Weights of a small transformer language model.
Architecture: LayerNorm after residual sums in early layers and before blocks in later ones, rotary positions, no biases in attention or MLP, capped logits.
Each number is 128 + 24 x the weight over its row's rms, rounded and kept within 0 to 255. Layers, rows and columns count from 0. Numbers have three digits each. The size before them is the row's rms in percent of the matrix's.

# down: layer 7 MLP down (transposed), 512x128, rms 0.0842, rows 133-185, columns 0-127
# up: layer 7 MLP up, 512x128, rms 0.0877, rows 134-185, columns 0-127
down133 101:124131101100110130144101098135095120129140178114105142107141104068111148140105075146128152148154081119146143140138141109146143117136125108125133119080128159133140146143135150090114128162159124111112143094125160126130104121095130081163159158092123112142161125158165127092153166123124146131127137103108085116163109124153187123148104119124115101166165128143104080095137122141177113132089
up134 100:095141126112117148116129145148096100115145118135149117166095133106106149143115118069116127091152071178171131126152126125168098147122134168159123134135098149123103175116097128152124111149088138124147149086110131158097089069119104161117120108102116117160148131143113097146122162119116129130103173120106119133135124180138153130117104108185123121122109123122122174115118162169162133123143
down134 101:129110112142132170096132110121109141115114144136125123079090127125169131124188112192104144143138124131131119114115141131118153100125122115088153148134140160103128132119125124111153088109138155128148188153138130139112123144161158152099129130136181112140119096125109158130088036116110132120150112168098107118147121119115096115138075125101132137122124101157109134150106148165176095124152
up135 094:092128128110140172130118106083114130180142092120103107092103115168125113130107124118116126122125083140109127145120137163130143157154166079120089137128099158130146115172133120125143170104066118135134179118089142114128138133126175128134121147117094114103121180111151147094129111113119132083159144175119112090120123193118105142117148112135174117145123143158154133151129109107129134147146
down135 094:150110136117136157158141149097101081133092153111150156141145128184113118130144120096150117106135158112167132140134157132098135128160144203144127182126101115138143132090158111117141137084146111122129134105107111143110098106119129096111161148144123120106111125131150124136098157096144157123139151113130131173152049168104088123145101125105089110116098102107134158117118143100149158116150
up136 110:112145154133123137132068145128162125121152080142126087183112150162136113149153114145149135101105146127132156150107132129136108151102130136125138058131154148138126104103123146167130137111099142138163098090097143101143135087115113095123132157100133099125127136152112119137126173111117123127134125129146121123103111149128123066125103174123147125141102094187126115161137147153144107211141
down136 105:143168145091144107111128149085124133113156154119127135095118132145114106102100153099099128096106153150160153136136117122110132132152137128108132128103104122107106121172185162142134137093121140137093119124163092145138139119158150162128127170081123105097120110108127128149172170141166142143132151096122143129097111144149160127117134149125105119094167106115083142137170104153053142075136
up137 104:065127181129127120159117106184136165138141112118153090108115118144129138096134149125131136121170129155133157100113119131124134140151128065110136151132152165120105113157146114146085134133084134103084141096086121095094111132137111135157135151102107145098126167142089155128097120126121140097142139113140153089109131145080125130189118135149127155129098136134120141160098140136188105144129
down137 102:137119133094159174134100088090118110143111117150124105078124154148141131141127137160145178144133114150097131142132110122158075119119077124113108154114079140135161158138067119077128149089161145121121132081148136176111142146138157105146133090108144131158131153149084121109119131125144149115113133119155140130127179150124089150131109125102118131152130152086076128133105133164147134138133
up138 100:110092153134138143138109138125134133181135093153135112142102105070113092167171125116154149118091101104104125141093169134094114176132116128092160138144159123100111154185147119116112132126115130149123067091118115096126138106129110175102123127098156174123116128191158119135142132148119150118109116114152129173124119112123090129158129132142147124152156179103107161128124130113120110128137
down138 100:136085125126119121117119071124103166123151147122116126102125153168155144121107136132137151141113081120112102152124150128138135167141108155147074106135145154124149152129126160099164118138142147095113158124087080103140132165157172116133123162071122147112128140104190157143159118113119121078120157080152133106102170130132150101107128111123114116147116127155144083173127126115091122109105
up139 096:092140108174119143117107113124160139190147110143110093122118074131114119162120158135108163129144082128165101123110164158129141134124130111122154105163134137158106166113136065158112145151096092102162137091125152088105144160131152105074155106093120083132143149119149123166104147072119142139123130104129109117110120138117151113145123129117168135128120151124144116139139139167141103165135
down139 095:152145087106147133108162089133128131147075167124151145099112168149143099134113167145122161177119084142131155107148161139110117104111145140113139107157092124114133127187165126150106148127113130120082105085163057099113140171132143136141150111118101094130103146119121117129121139136159170144103147153122132120109140153120135116134126097166099131103144090125082140100143128118119165110121
up140 098:132144167125144102127132142132138117118097096104115097140128140141131150135150107143133110143146126152123116161140135115161118160152154165107085090135130154091153136113104103110075136171133141127190120147120123147079100095125153127091147117111126139146082114148106143139106115087067120130131130130163115146122117128114173095113123114139119065069183147128146134115124162158141122084126
down140 097:146128130129142168098070133122110121105125159119091180168150121131137129105155124093105129168091148099106145111132166169176129162109129139136150167101138140121113140154112100134085177120126130153125157134156105119132108123121136122087113142108100117134162138130131106152183121121178130146159098096146120104134082090100100118168078140097139108138129145131116120138103125117098160146114
up141 097:111151142144099108139106063115142149158146133127163115116138076137127118122155117112099131111113126149144126121112117118126110162163166122114138121113159104095130101109121136143122175154105121087100168176086111118159124106156139127142119171069077161124118130126126140078154125109125121128140152133123098114085141160144075118148132114180172129118151103136127151112110134149156142102167
down141 102:100132111098105081115137147143189101151102150129106122136143136136122163133144078120126107084112144149130109134144136148128115107113114184166167093144145143121095116147121146130120138139114106112113157168124162146111145126087116119152131107161120103140133123123113142139103091169166143112087121142092143165109152164146098135171115143122074149097114142117078153123184145122126112085127
up142 114:097116154146135118125125151130142156135094104155118084116161135127110105181087128123125098142115104114135163123102144153146119167176163135134145122133124181083136138142104109149123122187149151141153096177110102106135137110127099131115087126101130127082095126155138117145115163126132137120125152114138096172111063139120133129136098156120126111116129131133096140098136174097175077149142
down142 111:134103171095105150181150144142131123112111153130124134115112099122128133124135145104162111117111125126144153117110090083181085149135155099149136160117114098158145102135180170127142132163091104106095102143119131103130142174147111098079152150107105155098146116159147121131080099153132169143142098116150102160155116165151098107082128127135142131119126137137106166112163099113135136112115
up143 113:133161138113162157188110162134121152118109118128108114094113145108113124117144126125128121159145122141115122138149161129131164127108119142131149099138116123162148200114122097172126111117109133135128130131119078118092073112109171098179101126132084147131147106120131125133118138116108135085094144076105154168140088147143155173134108116135138118134146068153152141128095135117164094094117
down143 111:094104150176122148127091134130117132117130092128165148126144126167154145088141133155134098113106143135074126104143121118087166099161134134117188147111104111122102096110146145142149162134118142093119156121115117131117164100095143092150128133111114148161125128102107167136135113153090070101142131104120131132108116162136118124142082126176148124121127149141142106152178154132149124150058
up144 092:119129121108127132135127143111105134158162147125107098101126160133133125122128105125099117134152128137150144120120119112113101169126142135087133110113150124147126196142158081110135161136104171121153135173106095121139106095107128086160123171085086143126169152120107081082117141111169105076122111086149113111104141148119127107167147137168163139124160125157150145118083115148124153176118
down144 093:149150146103137140112179114181126136096111086068144136092124158137103140089147105147112141113128132123139100103135156118101124140155121140125136101131151156106147112140172171117101114127148143101129111100107155131123147119114142090205090143141118086107165093124098133168106086139108109133107159149150130112150123154100172151130129157094129153138155107115117082107124129119150130161114
up145 101:087138144148130117127105123132165138118140122126113114136143122144106115119136141166087106125140116138129128149114153147138116153103147082127130137141085154114128127164126120151114114123071138127158163135139126110096115124107115170104127161110126127141083126172129107132143136085076160127154132116153093143089133209114156165045100087111142106105144157148139102146113156135125137174123
down145 103:161133110127129107159169115080130133129163132175142143151130161147159133123137138097099130153137108100125172112143140120103066107135119121115154146093188101120144165107117120104123128080139129113113108177118117141157133109102087125149083123126110128155138089177135111119164093147123072154155127124157123134115141128101150145106173084142127136130115098134153116154102106145110096147141
up146 085:098148139150140124129117113135140140152083118114130133109132100052097125145127175104091118105134124103119169120101094151130148154132150134144131152115096132132105117162093162109146140099077163138173143126106108144148104106136131116152104128114126123090158129164135141133138166131142167141120097100140100119132105124143132061133109124141143128169130182137100137120128175121196090119127
down146 086:089133101097168141092141158118121088128167159176123125101129141138140177105121165153132150107114117124118134136143132137169116172141143101136167137144166107100136126125117174117140140095118117081151111121173122104124137095122172121108139138093113098144128115121148141144072083108128137118141123112099124106139047182128122156114132093126110121139111151134126116113175120138148131107153
up147 101:128112119116151094165122170137070120130131167135107108099061133099176120145090137130116163129121121153149108118070135130116099105114136114132139140182145132144124105090143120122114105114157125104149137111106100138102126142148134115168149125122108145159105187140140115141125129109099135133079172133162088133118123140125130154151119143139109092095124127126171129099066155127120166159149
down147 098:101156085129141133171120070080091109172121102122140140093114155124136120100107114102133101138115119171126120139156147087127137145134144135111127133118109104145192152141135113170127122124092143135090112119110135157134124114106161097100167123103143151082172128151168141130127125113118120058137125120150136145128128170157094136131117097137160128134126126133183109120118151127180142092139
up148 114:130091146126138124139079149117098137169143140121142128127071139109128164141143139168135176145145105121086170146084187106103091134106145145136077141131121132139142129107131097095150122101148107146115073104104136109114113095193160131177131141109097115145166130130155095120162132103091137126103115118154127117121134140148138124109118112151137098105160118136114156097169131147114140145146
down148 112:088124122131104122155120114104156134173063102096132087149114120119134144135102092099174111135149122139129161145180127171171105127094106091162136135177106155122105123154108114131148101161122132164138154110139078131097168118152141126103150103162143130145147127126169122145107109168153140116148121128105123127142107140109061118102104131115131075126156148118096112123135128142152146125132
up149 095:129147133135138121137119128123123167156124098153117119127095133142172103148101114168108156139141135110174102144127108116103133091199161090162107117120151072169130136159116138145122176125124151140140114139097110072140130114079130155126132135087121116148158130105149118121122118148084127146138124131167132103070118134137098147149133102131150109140113128129167117072125107144190156121139
down149 093:136098142169134111098106126128075113135127174153143157067135143138113138126142161068124162150088126141080090118146108122115186133147148149093134127126085119166141082146129125142124144166112117115103115120125139118138154167135117148112187139160134118114138120162122112126113135127103148119159137144176137113063114109095124113132139137150125118132157077104114136126127143091140153137103
up150 104:113155172076090115148110118161123160149084154111127108161134115118141149140153168115092142115136141108174146106130151149134163114120142139144112151164102124086122126142099125134119110142124134165123154148148138088155043140109112144137158125134125108116115133100123145126182132119149166086082117076133084153134096148130144134151099077126123119125128163126090124135117132147145144107119
down150 102:145142078083152156104102163103099107159142125114105104128090150125142130096098165118153152093098138155140122159127118114143158131121133111055085110122123140118133169146128143098129202111142142149148146143150077154145119132165145139141113131082149130126121123132096112132091142129126138118172135139141139113149108174139115121142123155108073132139141111101160126124122167080118148128112
up151 097:148147143113080135139136128119132116136119113176117070133112157177117106151119169145151088122103119149169157159113136192113111131097138141134110138160115161120128140151093148174126144108120147150147132145120122116112131132109122102108142096115117096169113085166107107108074128060141106101138111093093080122132083130138113110117105149143160127136161149112126146115139140107098115148119
down151 098:162115143138169127088071104124150119151142099139122140165144082135100165136139140136083107116163146138129054095131119123122133118136111149140138156155102100122152123111109130104131086094131145114104098100145116141086136113150139116114127127149155118148121172107118146094098134144158126150096187088112170112144147117097122151130133119131121138099136152167151188123163124126139150087130
up152 108:125145172153115105148111106129114162122125146115136082130104140140121143114204162098110108117093124120110140136141128155140144124185155099135167125146166095118152176168102142137125075118115193113095143149129135094095097132112133121156152142103118152138119112109142137119103114159130097157124136089139170159112149131103130122125136124153104103077152142157125124115129123169128084116109
down152 105:121126144120140120159164139075112175168147107116101163096140117172086106131108105123153102088151164167138104114186179130096121149147171114077111131154126113154154172116134148121150099172086116134144123121134134098130091117093109140130103085119163118118108108123147146114121114109140104121107122144141160129152132162142175124143135100130114104106152114126103100127150133129150114138095
up153 107:123121174089093128189110141119101154157115101153046093160072140136124134126127118116100164123113149096125127131097131096099134105151131124105119155141115104163149101101159134116140131114101109123115112139163159066136095136114147129146148137104119135149178149121111120157122134164104112124087170126149112105097112126142158136143121122123135134134181093165137106125148128145115135145162
down153 107:127110106138109127127114079109121110101101134135167145108084112142118121111107125076100133135172148112134121122137152099149099141132135159156154122102116159094149121122134092165072117132115153143091163113130131123138073126133157190125121118134143175116134100119149143121138106135112110123164097159141129111122154136120158120154139110159190102173113157132116132124101143145095102179177
up154 117:124175143090137138123130144094108122162108083149131140131102148120082148116161153086118157132118115121155139144124147152096130129094157116133168098171125115129150160125144086121116130098090139136132158148136142141127125120141139099163129134144066153119153136128135123077171167150130116090127156091118118126152126137123160105082080073118176108102128158145137128124092106106144099128155
down154 112:136143141084123153128160131089129076205148142107127118129094156161131099131103135117125136094082127113163119124186147133149174084134118083121094108111180090134139145150116108145139118125154105104105150075150131148120135149148143133142117104151146120137142133119132114102107133119133127168160124095176109151151170138105128121157126139122139140100141082142123104111139127086130126109091
up155 097:116138142149111106155094131163105155146113117191114126156142114099151139087123131121116138155129129165093107157111128140063134096139117153129135088138151116137144137175120134119147097118112129110111116093121134144142135124124120167155155082140124130175130107186106138164091104073099137110083182122130131147139137128101144075136131130166153142115153140137136100077106126111117146131146
down155 093:160112117115178162132159129163110087109136125141138165148133146132086160155139113112136138123133138098129136131087191131095108121135119108112136114104137120121140172135128113142149153106150122108173141082111134158178111104126121141116128064097145087177094128166098109132088120137107081131151126112111142128124136140102102120127129120116083131149105128148177157098128151109145145161084
up156 098:112195167108103077110118167130127128113119132126117109168132166118123110142105167112117130144117150143135159156080129088084128141148170073141163110146162166127120120179161105160110118129140124145118134142129133103149118119117119104110157149126120143099151129073141116111147117102089126101150186130130115159146151136113097100092121107120129080156110115141109111117122122127145077127139
down156 096:125112131164129135136123096119127130135125147143162103128151124069106120103132146105161093114112128119108148148103139162131148155140138144121083139141159096116160129122129159110118160129092161175135151104142163152142109122140107101149117121114138129163128120102178094171124114156150146122123081105102138092075095128131084156112131109104079131097106190147168100121155142085118134155143
up157 098:093139143136154084143081131130145132157095172178097107129114131136162131127158162157113112155142074128143147125068133125112139110133151086175118150135107152110117122135155123141133142120080135142094116156157139096079119136103135129101115120113124138136153113120161133127136073136155128127105125084125140151087118114090128118157122073118108144141134149156140140095125105109161124176174
down157 104:138092137150107122139144075117162125091087113100152076108149150144109138124104137096104134130137096136160142085147132169147148120130129127141111149138159141150108098108103118109126179108131159147161145094124117187124132159158122132163124148151135128128130123094187126120157130156128112100113160098097136126103159135099167118134095118158104159122110125142140080122061150103112127113146
up158 099:112149138107119132140099125134141117126085092124135084161118128086095115118111138118141173126094124137107158149112142115119110188132116136109151161122159126150123128127124162125169101117109144150131148174111120135099136088142123157151103137116125117123113062087113119138100105080097164117101150115177073110114137146151155164140120177129132140174127107127131147110150128076144117139175
down158 100:131111147128169131112095105145125128148111146137118093151138142075140139109079151110096093105131134096157135154135126143125111153090103118153098089125120135142158140126152129080177153154150075115120153137129164128152180125125112164134118123141109143179090122144131149099128112194136092113143129113141140109138134128157131126152173162128127127102124066089088116132117096126148098141137
up159 105:094164142093136110117100165117129137162092073147138124124121110113149136154105141134134160129106143161121114160114103120098140105105125111170129101089154119150151146118153106131152150140089119124107081144100115126172120111160096134114111128090131148145175132116122143106169087108129117093147133121135150101162107140110144095134114137134171127105156114144216162121125164095145151113143
down159 106:130152143170167125139110185136105121132153176145113125102108106121077156096097147120148146111136154111108124134111130159160122124176137127129156180126151133155087104159125148124131105150155122101164151096137153139135133094150101072121118134128135096104082134134127123090103121103142129142127140140111119135115066130115127114094138150101137099108126143087168193088133121148132118103148
up160 105:126149155094119098125112127115131108159129128147122120136142143119137112131100140104129178122174141113137116186059143131134141135152140105145155133148092138131155133152180132144104138134094121145123140100113080090151070118179100131111124115126133168099140137132130106106156052143125132120105125099122141113136119159149131094114113128157137096116139151148141111056154158131110114163157
down160 107:147152129117159126094138135139137180084149143155101165126137163095171154131136073166116115168154085113123128125080157108139114141153116136165112144142075099134153105140130146133077177128110128128124138105136096115133121133146101121113102100122185143133065119129146115134132138106142138092116134114106093114138141151152142165081163147106150131103105129135136099165141140108109113124107
up161 101:130149134126104107153137129130130144164091079104112146159122119120138135111137124066123075118152115119128142171074143150104112142116121153135167132164161154129148122143105113166123144110110129112096099120135072156103121109124137140122122122097090143124167182116093100169135149132114116172140175125122138085160115099126120128133097119160109137145117189124109157120126117148125171099159
down161 100:129119107087080098145153133138140153082114101074096149142119149148154157099122096128134129148133127096111148151133126117107130125097125140133184110146169145103098142150123127113170201112100082088113167137152120105124164119141137142108134169122088170114153107112111097145121131110091147200118119098135123146129112148114149119147119135153119136111139164155105127125127149168120131111125
up162 099:125122159108135139114106118118145157145144115144109105116101136112154169142140135147144157144149131106185139143152153113067144116101134118145136134124118105163141146104109131107131076100121113135111099148138110131130142152129195139144131125149094155178134118151139078107118143129093144085098097111109085145152111144099111119156093100139178135081172132096175135122087161102138134153129
down162 100:123142123129125119125167053141099120125137125121155157119136120140145083111121107141121123192076126118126125094142099120099157112109166093135115133113210098142123110105126103134150141165130135179105139127128100092116106126163149135103186155136141125109141148149119149155136119132125157143147092145123095121130116118124107131107089139136110171126111178166103121139138086131096098124143
up163 114:116141137122118131120096125103149163156128121129110117180125129127127136152121128094107102130177115100121111127110095187088139116149158130125152140154120153082109138177094128092091139141142114150109105123142120122115128133102102170109148117124112162129099087137193101120101124079100106092120207137167129111154131131099132146152126122150111091167137148168148133152131128101135113140144
down163 112:126162114117182166111171134080110164117130121099123129131124082128140104120107101109097126113116118144110143120175152170168121123157145113133120129123109133188161083134091073133109142169095110101106110162148145103151116151110115168130121142119125136094106093149167147164120157141142103083138107156116128112089158147090117137136144153148169108139111113127131117141108130131135140170117
up164 087:090132107141135105133129157175103118141086105110119119153162120144123127139106110144109109129108141150181104149128136128105162122139177159158104057126104169126079158144117154143153146137100180135120141164141138090141113069133116125114125151106121112131136144131118110115130145125103128114125160106161151124089118149092112089152125134139159093118141085124149075118071136133124156148137
down164 092:122127119143134128162139128116149161135147136129127109111139099076140109151136105129165114098128122116082156143087103103118121111094129128135150155034158140143121133114142137151142096116143113130124144134132122147158084154097160082124123097091138077140127115168119110125144119144147136162119149166119173116091145141116128132153200106144115135199104111135123112133123146092114119147119
up165 093:141106206099119132146127136137127146136111136136095091126132120135114171114108143110132153168080121158123111113088104120101090136097150116138160141105111160133119141089116086097144088165129119137156102109106121136128122153146155138160133138109106127142166177115124142118127159168107131156163139142145147177165134139083165127149076114118168101087141118125109120094141128102146126103149
down165 098:150149150089139126148197133119136122110107175162114111137120112064110154141070142143116163093178103109144157082123078141118096141126130102105116153135162101116152088106132192136152111146084154099145121140164140138153117122146135119155126155123131114124101120135141130099146153121106129115152118125124152096145103158157126104122152133146097123122156142069146123141138119117131111099116
up166 100:123120110177150137142108155119111161112129123140145101127113090140149115117136186153134128145155095147121111145147116146130114138159154083108151112151092153137076159135149135147107115100121141105119116134092129159119095103145139125124081140123137128136146085124131124107158165131141106138072146136146138112103136157130114148100072178174122111094136088161089196121116137111126153089119
down166 101:136167112124145114116141099182159099102157117141098117129144131141128115121084104125124127114171128127145101125080154096134162141155072154173122140163117111101163152131151129080125150126130145099145153133127121103138144148153148114071157132151128112147103161113105123116125124125122112143139160098153137102155098088164168087089152117054146140121128107094143132161121098122127135122131
up167 111:108128138152101123145138135104136202106133104153151111147085108074127150121119158131114121126125079166117139126098126126126120134149146081162116083137096124145131117131096084118106123125107123123175153113160131090144098116136137143116122157132145130145102145127113151095150157129102133079139155121145181170164086118107135116122136163140110121112192168096142163135138126145145129099163
down167 111:117127143124095109120141135113103143146084070177133121109144146139120148146096058111144136169112142143127149107134131106148133129066137136113095148101158137171153096119152147142131105149143095123142123144160145156149122147092101116164117122132099160074144102142119171128151129146147080139154146134117121134123124117100079121128159111162136152116125120179097136113162103140124138109073
up168 093:058164123147131119182140121162151104124121097130137106139104078152096108135101121092139124087156073154096078133114119150134138125140150124145139138116091156141115156139120096171118142122122134149129128124123123107136088114121129110128068156119100128194100149118150152149112173110123150131127130121105168157140144127068133127145157129125155136136131148114166141135108150141096085125137
down168 092:110129117096115141106114135131119176105138167130143154154143153154138152127152141135154138145105103141148121123126142173153181145121144114131112166127151112115169168121158116084094096118106099071127126149139107113121119133082144118127127083145088115120149173125165108149131141102159108132118104107100098100131059107122091129091122129103105101170159150140137105139155113111129152178119
up169 099:119151155102125123154116129130098123128141132158135129124122128096087149139137175124129111114131108180119114143127123132063159133167137102150194086160115145154139141125107161134115112135120149065121100148119116121145121122135132145150050106127121159083107122127111152084132149116115131161142141132143144095131131128119115128132090141144136094130118163119137204116142128079150171105140
down169 096:082184095144129145165128115133090074105150104149105130105137106091155172111093105125132110122107108124131132175155088123135106147152134126140136151086114161181110163111109083147129134149116112178166123145132102133163142117148098113118139112127083149070166122174095113125131093123138125132127092128135162128124112130181122148109101144132153168114129131115134122123127145132121127151140
up170 102:131153137119126097151129140170124133124145132121134112178142169135094153131155172154116125097130121192114102128088137169087133150162165086157134069133081131115142162127115105113128152131115140108090122157144068116131085090126107157145088117099126160153153113127117146091140142136124155131124151118131132151136116121107126141139098151124123103102151108112153157153076133096157148107124
down170 103:103165148132131155132118073129103116119146100142113158096133124171115135163119156119139087167161172128125169106124091101127127136133160127117155112097127166129140109121109131154153137119110144140136109098147101162090126144131122102094124174104103116098136128144107135148139138153115150106087101112177141134115173096152126125148096078110119133125102087148116120201133120181124118135095
up171 108:122132130128135090165107139191167156135142121126071100139118122116132140124114128100074132124163128161132138149152135144134137121107109146111099127151155121142148139161104128118146106080155126134105106096158124127160111109141151149147135125143148138173121139128097105104164155088104125138138134096164136124173149120118061095130144126144152117109152082127130173044116135107117153127144
down171 103:116081118101126100152103138090169165134129119135205112111133127170121122108122167121105128138124066172106093118170138158138139122113122109149138116133142126095151160129108111130132138164105118138114131118113109101150156128160132162102107108122142097083172161127126144154143108109104138138137138120166123112145097157096124108116132092141170116119086132179143113083131132142160117172112
up172 104:112125134156132115125144157139174143135129101118106075127149113143137111157129138080152113101123118113158106110101110122110124105125152131151169131154106145103118152168128104181096137151104099073185107156115136094074121130133111146122106165093144176116103116139120132167102140128094127145135134102128097150147102114099130132083133116159159111125130179146087090138123134118148128148173
down172 104:098105114132126172172140093094145150117119096109168107119137149141146124116102158120158120118137159161091145152128135100122105100126132116130104111079105123110134072142107153133109134166141112152154113168098105170151098160091131123124134151142099135146097134120165134119172118174114118142163105170115181124147121128072133161115119075131123108115105135132154095139126104159115103155132
up173 105:080150131140141136133121121131139167140131074166128138134058134130146104108140132147117129103131105181159143116148110142134114152154207107118119072147123107088118145131122093093148134099133189116141118115128110138124144140127099141160159106105103132126123118118100109135134091126157114129154120150179127152137132130094122108154079183147155117131114101134175142112167142144130119114119
down173 101:123142120127115129129157145123164089097140137121160142138150096090188131121141079121158117127179098096122147113122117129135145117131117144147097098117100119173113118128187137137140164151132118151124138105135119071142144076122126124104116088110129153130130126119124138130136175101130089118142117123107129095104146178146148133125187142143085117127172119166118154179106109124077127096115
up174 104:111088143174100105125127112111115105143079157132101130158140117135125168121135118118133112118105150178110079148113139128115150170116185133180119089126102148106116141125125130139072147137124139166122118143090102100160118134167138126143129151099088112161158178108123127085116121111124102128180160126127113083125078150079130123112144170153125135127135144135092145118132134152147131141132
down174 105:136108125110133100104166060143100151138121148129093121146164115131132176102105115113128123145187149158119101111127134115124137111115130120115133119125138154153143167125195161113154156158133130109116169105158080093123111121140078135124105140102132155135086077101126122128150117094142127162215103115127112121133134156136114130112118131140133144137135131096101153125101117150155097112094
up175 104:080149122129117161120100121087170143143140128152140129118133127144086141118141116135113156142127122127128085172067129146121120122103170111156139140116072146124102158118159129168112174136159156126161152144131106090111118150131133082090128139094106088134168157095148100105160144109136100089144155141141106105161137129130105181115116120167120098125152143131113166135153145130146116153159
down175 104:158160130138149135127177160108114128134157091099130119120161124168086088110108136135107165108147072122180096129094127165148111154120147126130157127119104137090142143128147141128127114125111168116156082120089120107124119086138163118118143113131113147092165157127186169133122151108081132131173142115147139129116103152089115126082100145079151149124095137121137120148137123142108143106116
up176 098:133118132090109112134119130095157114138124116165125094097088153096131134139101145124137146104108151120181151157120140150118120123150136108114134104169129152125091114101171101131121089103141115160162136125138117113129122175167149110132201149120089114100152119077098064108135146073111127120116130114166122111163131110131144162129112142152122120133175150131086138143138101092119147144150
down176 092:176121077063102118118123152124142098111097119130163170154098108140140105137124166169122140149121113175121143135131122142148147143124149147161113148156147178107123143129142130131118130101102100107098137166137181118116149114163149170127095094142130129074119143116126121147134126105107144138121114099121090110134096062115145119131148158145121126133163174121133105125069155122124147109109
up177 101:121124149116126150111130135105166140166097068108137120110112146116106127108093151107111188120120104123137096090122154133064139102101144134129112141136084134128175176140107117140115123118109095138144076141149147107129108116163153141123152156126086162160138129143155136137178171141156089088132171087139105139113143137148108151146084149146144137125156123141126100123143119128109143164146
down177 104:125124150119159126082177152130106125149130083140139128187124095091105150122120107148121148134126153111105137116150151106176121165146136100139161102124178147125157101121113088093126112144101104089129128118120132151132109133127124119110106138093157129119157116134099128150117138146122159146161152122118166126111081183147128089168104116099147093145127153139203143134084122103126120107103
up178 105:131150170133156126112116144094154142208137154127135115131096110110149140147154144087134157147120084113120142134129109131129116162110130123166145102133091116123143108096135085095136143143120142117116132068125131075125108184116108170141138135116123155095135110097096112069132137118129135154136145101117180115159157159097126148155123117193124118134144116156084130128113109115138108148122
down178 106:165086104076128103094133145134154159123121127109169137170185163103119141151160153153139141147139130123148126115085163154143161121126107128129150125134127105125150084148117159104079108107189091103078146132103100106131154203144128116117140080114126105109139133087130141085113166139119144096139157159118101145122110123121100122121114139142142104129149135129152143120115131138116118113114
up179 106:129182139126096152109092156140102114136134087154072099138107106100138119131114128099133159139126160158135136123110152151117115113082090126159103127114109129127125142143140140091139146121125122123106101101080194137181137132155163106126143091116118100080164125124143106118156106119142179080114121135128117135122092142137126130123106132151181140133183144163132159136126176139120143102139
down179 105:136113156162161110114152097133119119157126169124145096079132122099099152132119139146077126120143106090107139132106135097149127092140162142085169164111161141120124098112128098153117128122144170101151187169145101109147151139144123156093124146159108100127126139113109160124139120190074118139112138100108136140094097141105109096124133103152113124161102142121116142150163155139159101154107
up180 107:149154143155103151153123114126151162105079115130117122101125133112120119176142152107126171084121126120143138133115098136121097119145135118134131125130100124116087147129136149124148134153079113105131120134136126110091119147169115122117104102118088146108111141132153124158091116113108164109077131069149172178134101139109124099194118146137186144126135164115115151156096161106179087127113
down180 103:158110116086116119105117066135133086174185144147107150091149151172111165094102103140143141138170101152140109108108136170139095122125138091124099089123134083128127155128125110097118124130148114153114107113159166096145126116133127117114123120090163161109149122152135110103103150131114143140139130170126136115156148145148088157164157110131116140116163150129137158135088110157110076134112
up181 099:135139130175139164131111099173121140152109119128086109161104142098119133140115152135117145135148107120103143147110135145115127115128183118120108089086128109101159166136187133182081157115133117141108150148108126155111100103141104152123075120107138127111172174098127144116163149122122090119140147094119109084127121174152097171133088120133115131117121139126104160105140113156150082138133
down181 098:125125140134154102150153126139155108146111140092161147137114134109149127130126108138099127137171093091096091131107137172126130134137135102144139179192142166110092134148132121128160166104119118096140109145082079138129150126114107142139135164093118118163132123098165132153099099090149121135146107140090135146138116140118180097121160139077098124121119146169143092109101149130083118083133
up182 094:117089144123119105129116128145112136138129143152148101148120118124140151128120146108112160085146140135111106138097121132107106162136125137136123129111152103073108134103108124143131103169106199118158143110132116115183137164187095096152108117090127104174108095108135154121124095133127160144124131141138072139136120172119110157126140150129108070117155107124102139080166111135162156121184
down182 090:089132106108142122156128154130167141150112118127159100137164149116154138123120091113159090102132139180127128155124085122106143108115121127103177145087158169136116119141106132145148109123109120106128124086166097175143128106109129074098107110126095093156163134177150150133118101113127092158130153130120130116118151108113102141168121150145132117113111142081097104196123097133167133120124
up183 097:129155162170166128148105135143105127124133153119129115141123095086127100123111146115142114113112100121157134151138142129145135143115180078124148165159168116141134103153132074149150147132094130125107125105136109116117101122128182142080134162106143169110094097168134094114122168113134106143080112068142143117147145094096098162168132129156175099155140136129129126119084134116133106127149
down183 100:131141113144113147172128184123109117115130121138161127107143113134136107110120114140181134087154173134146057136085136121140146127122139113126111144120110140126131123126167086094123095166094138169115145154129116121187113101083080149124124108123109123098109151144117089130145165098137114112165118172103156126153095106132125129188137106095123113149099123155108154143126139148114123147090
up184 112:111133134091150168118130126136114102144110123153139108140137130114119148139138157105115101105140139129153124121107117146112147171103132075117128149129080113146110124166130105175144099152100177085116115097138119127154088111105129150170089152137128093128138118140116130105131133041134120118126183133151127135137125158138143177139147117125115090146178128135119108156132118134124095138208
down184 110:104073104160142128129133160115134098145126136120159100106086163173152131161141138106126124117091128074088121096123067111124156121149126135156149160116122135092142158135127090125138095139100124106104121138119167162155117152126114117131093103138084172120168134109171110150116113104108116147164157101130131116121141139123119149162082101165123131132096124170175120124137166137132154132115
up185 088:124116121124165145099122106142132131148110123180103126175128065108161159147113145096153140149107125114111114177110112151160111106159157117148165102114104133124106157126103128106114069083138126158121102120142098120133125135145154131135126148118152116164107112159129080096077141151131139148118115124113116184095101173122138112176114119112163142114128108133129143094140177120137164138158
down185 092:128101123124104134127150126116128130141125203144131175106106129127164132139143146102110126145131111086080091086147149180130148128156134133125133134149145177106106154110120107134082145142102152120118089135139147156081127120156120102120128104117171104142090121134108094082123115107159165094125113107101160143119130157121133099107179134119149173175138118149116151142131132091099157115156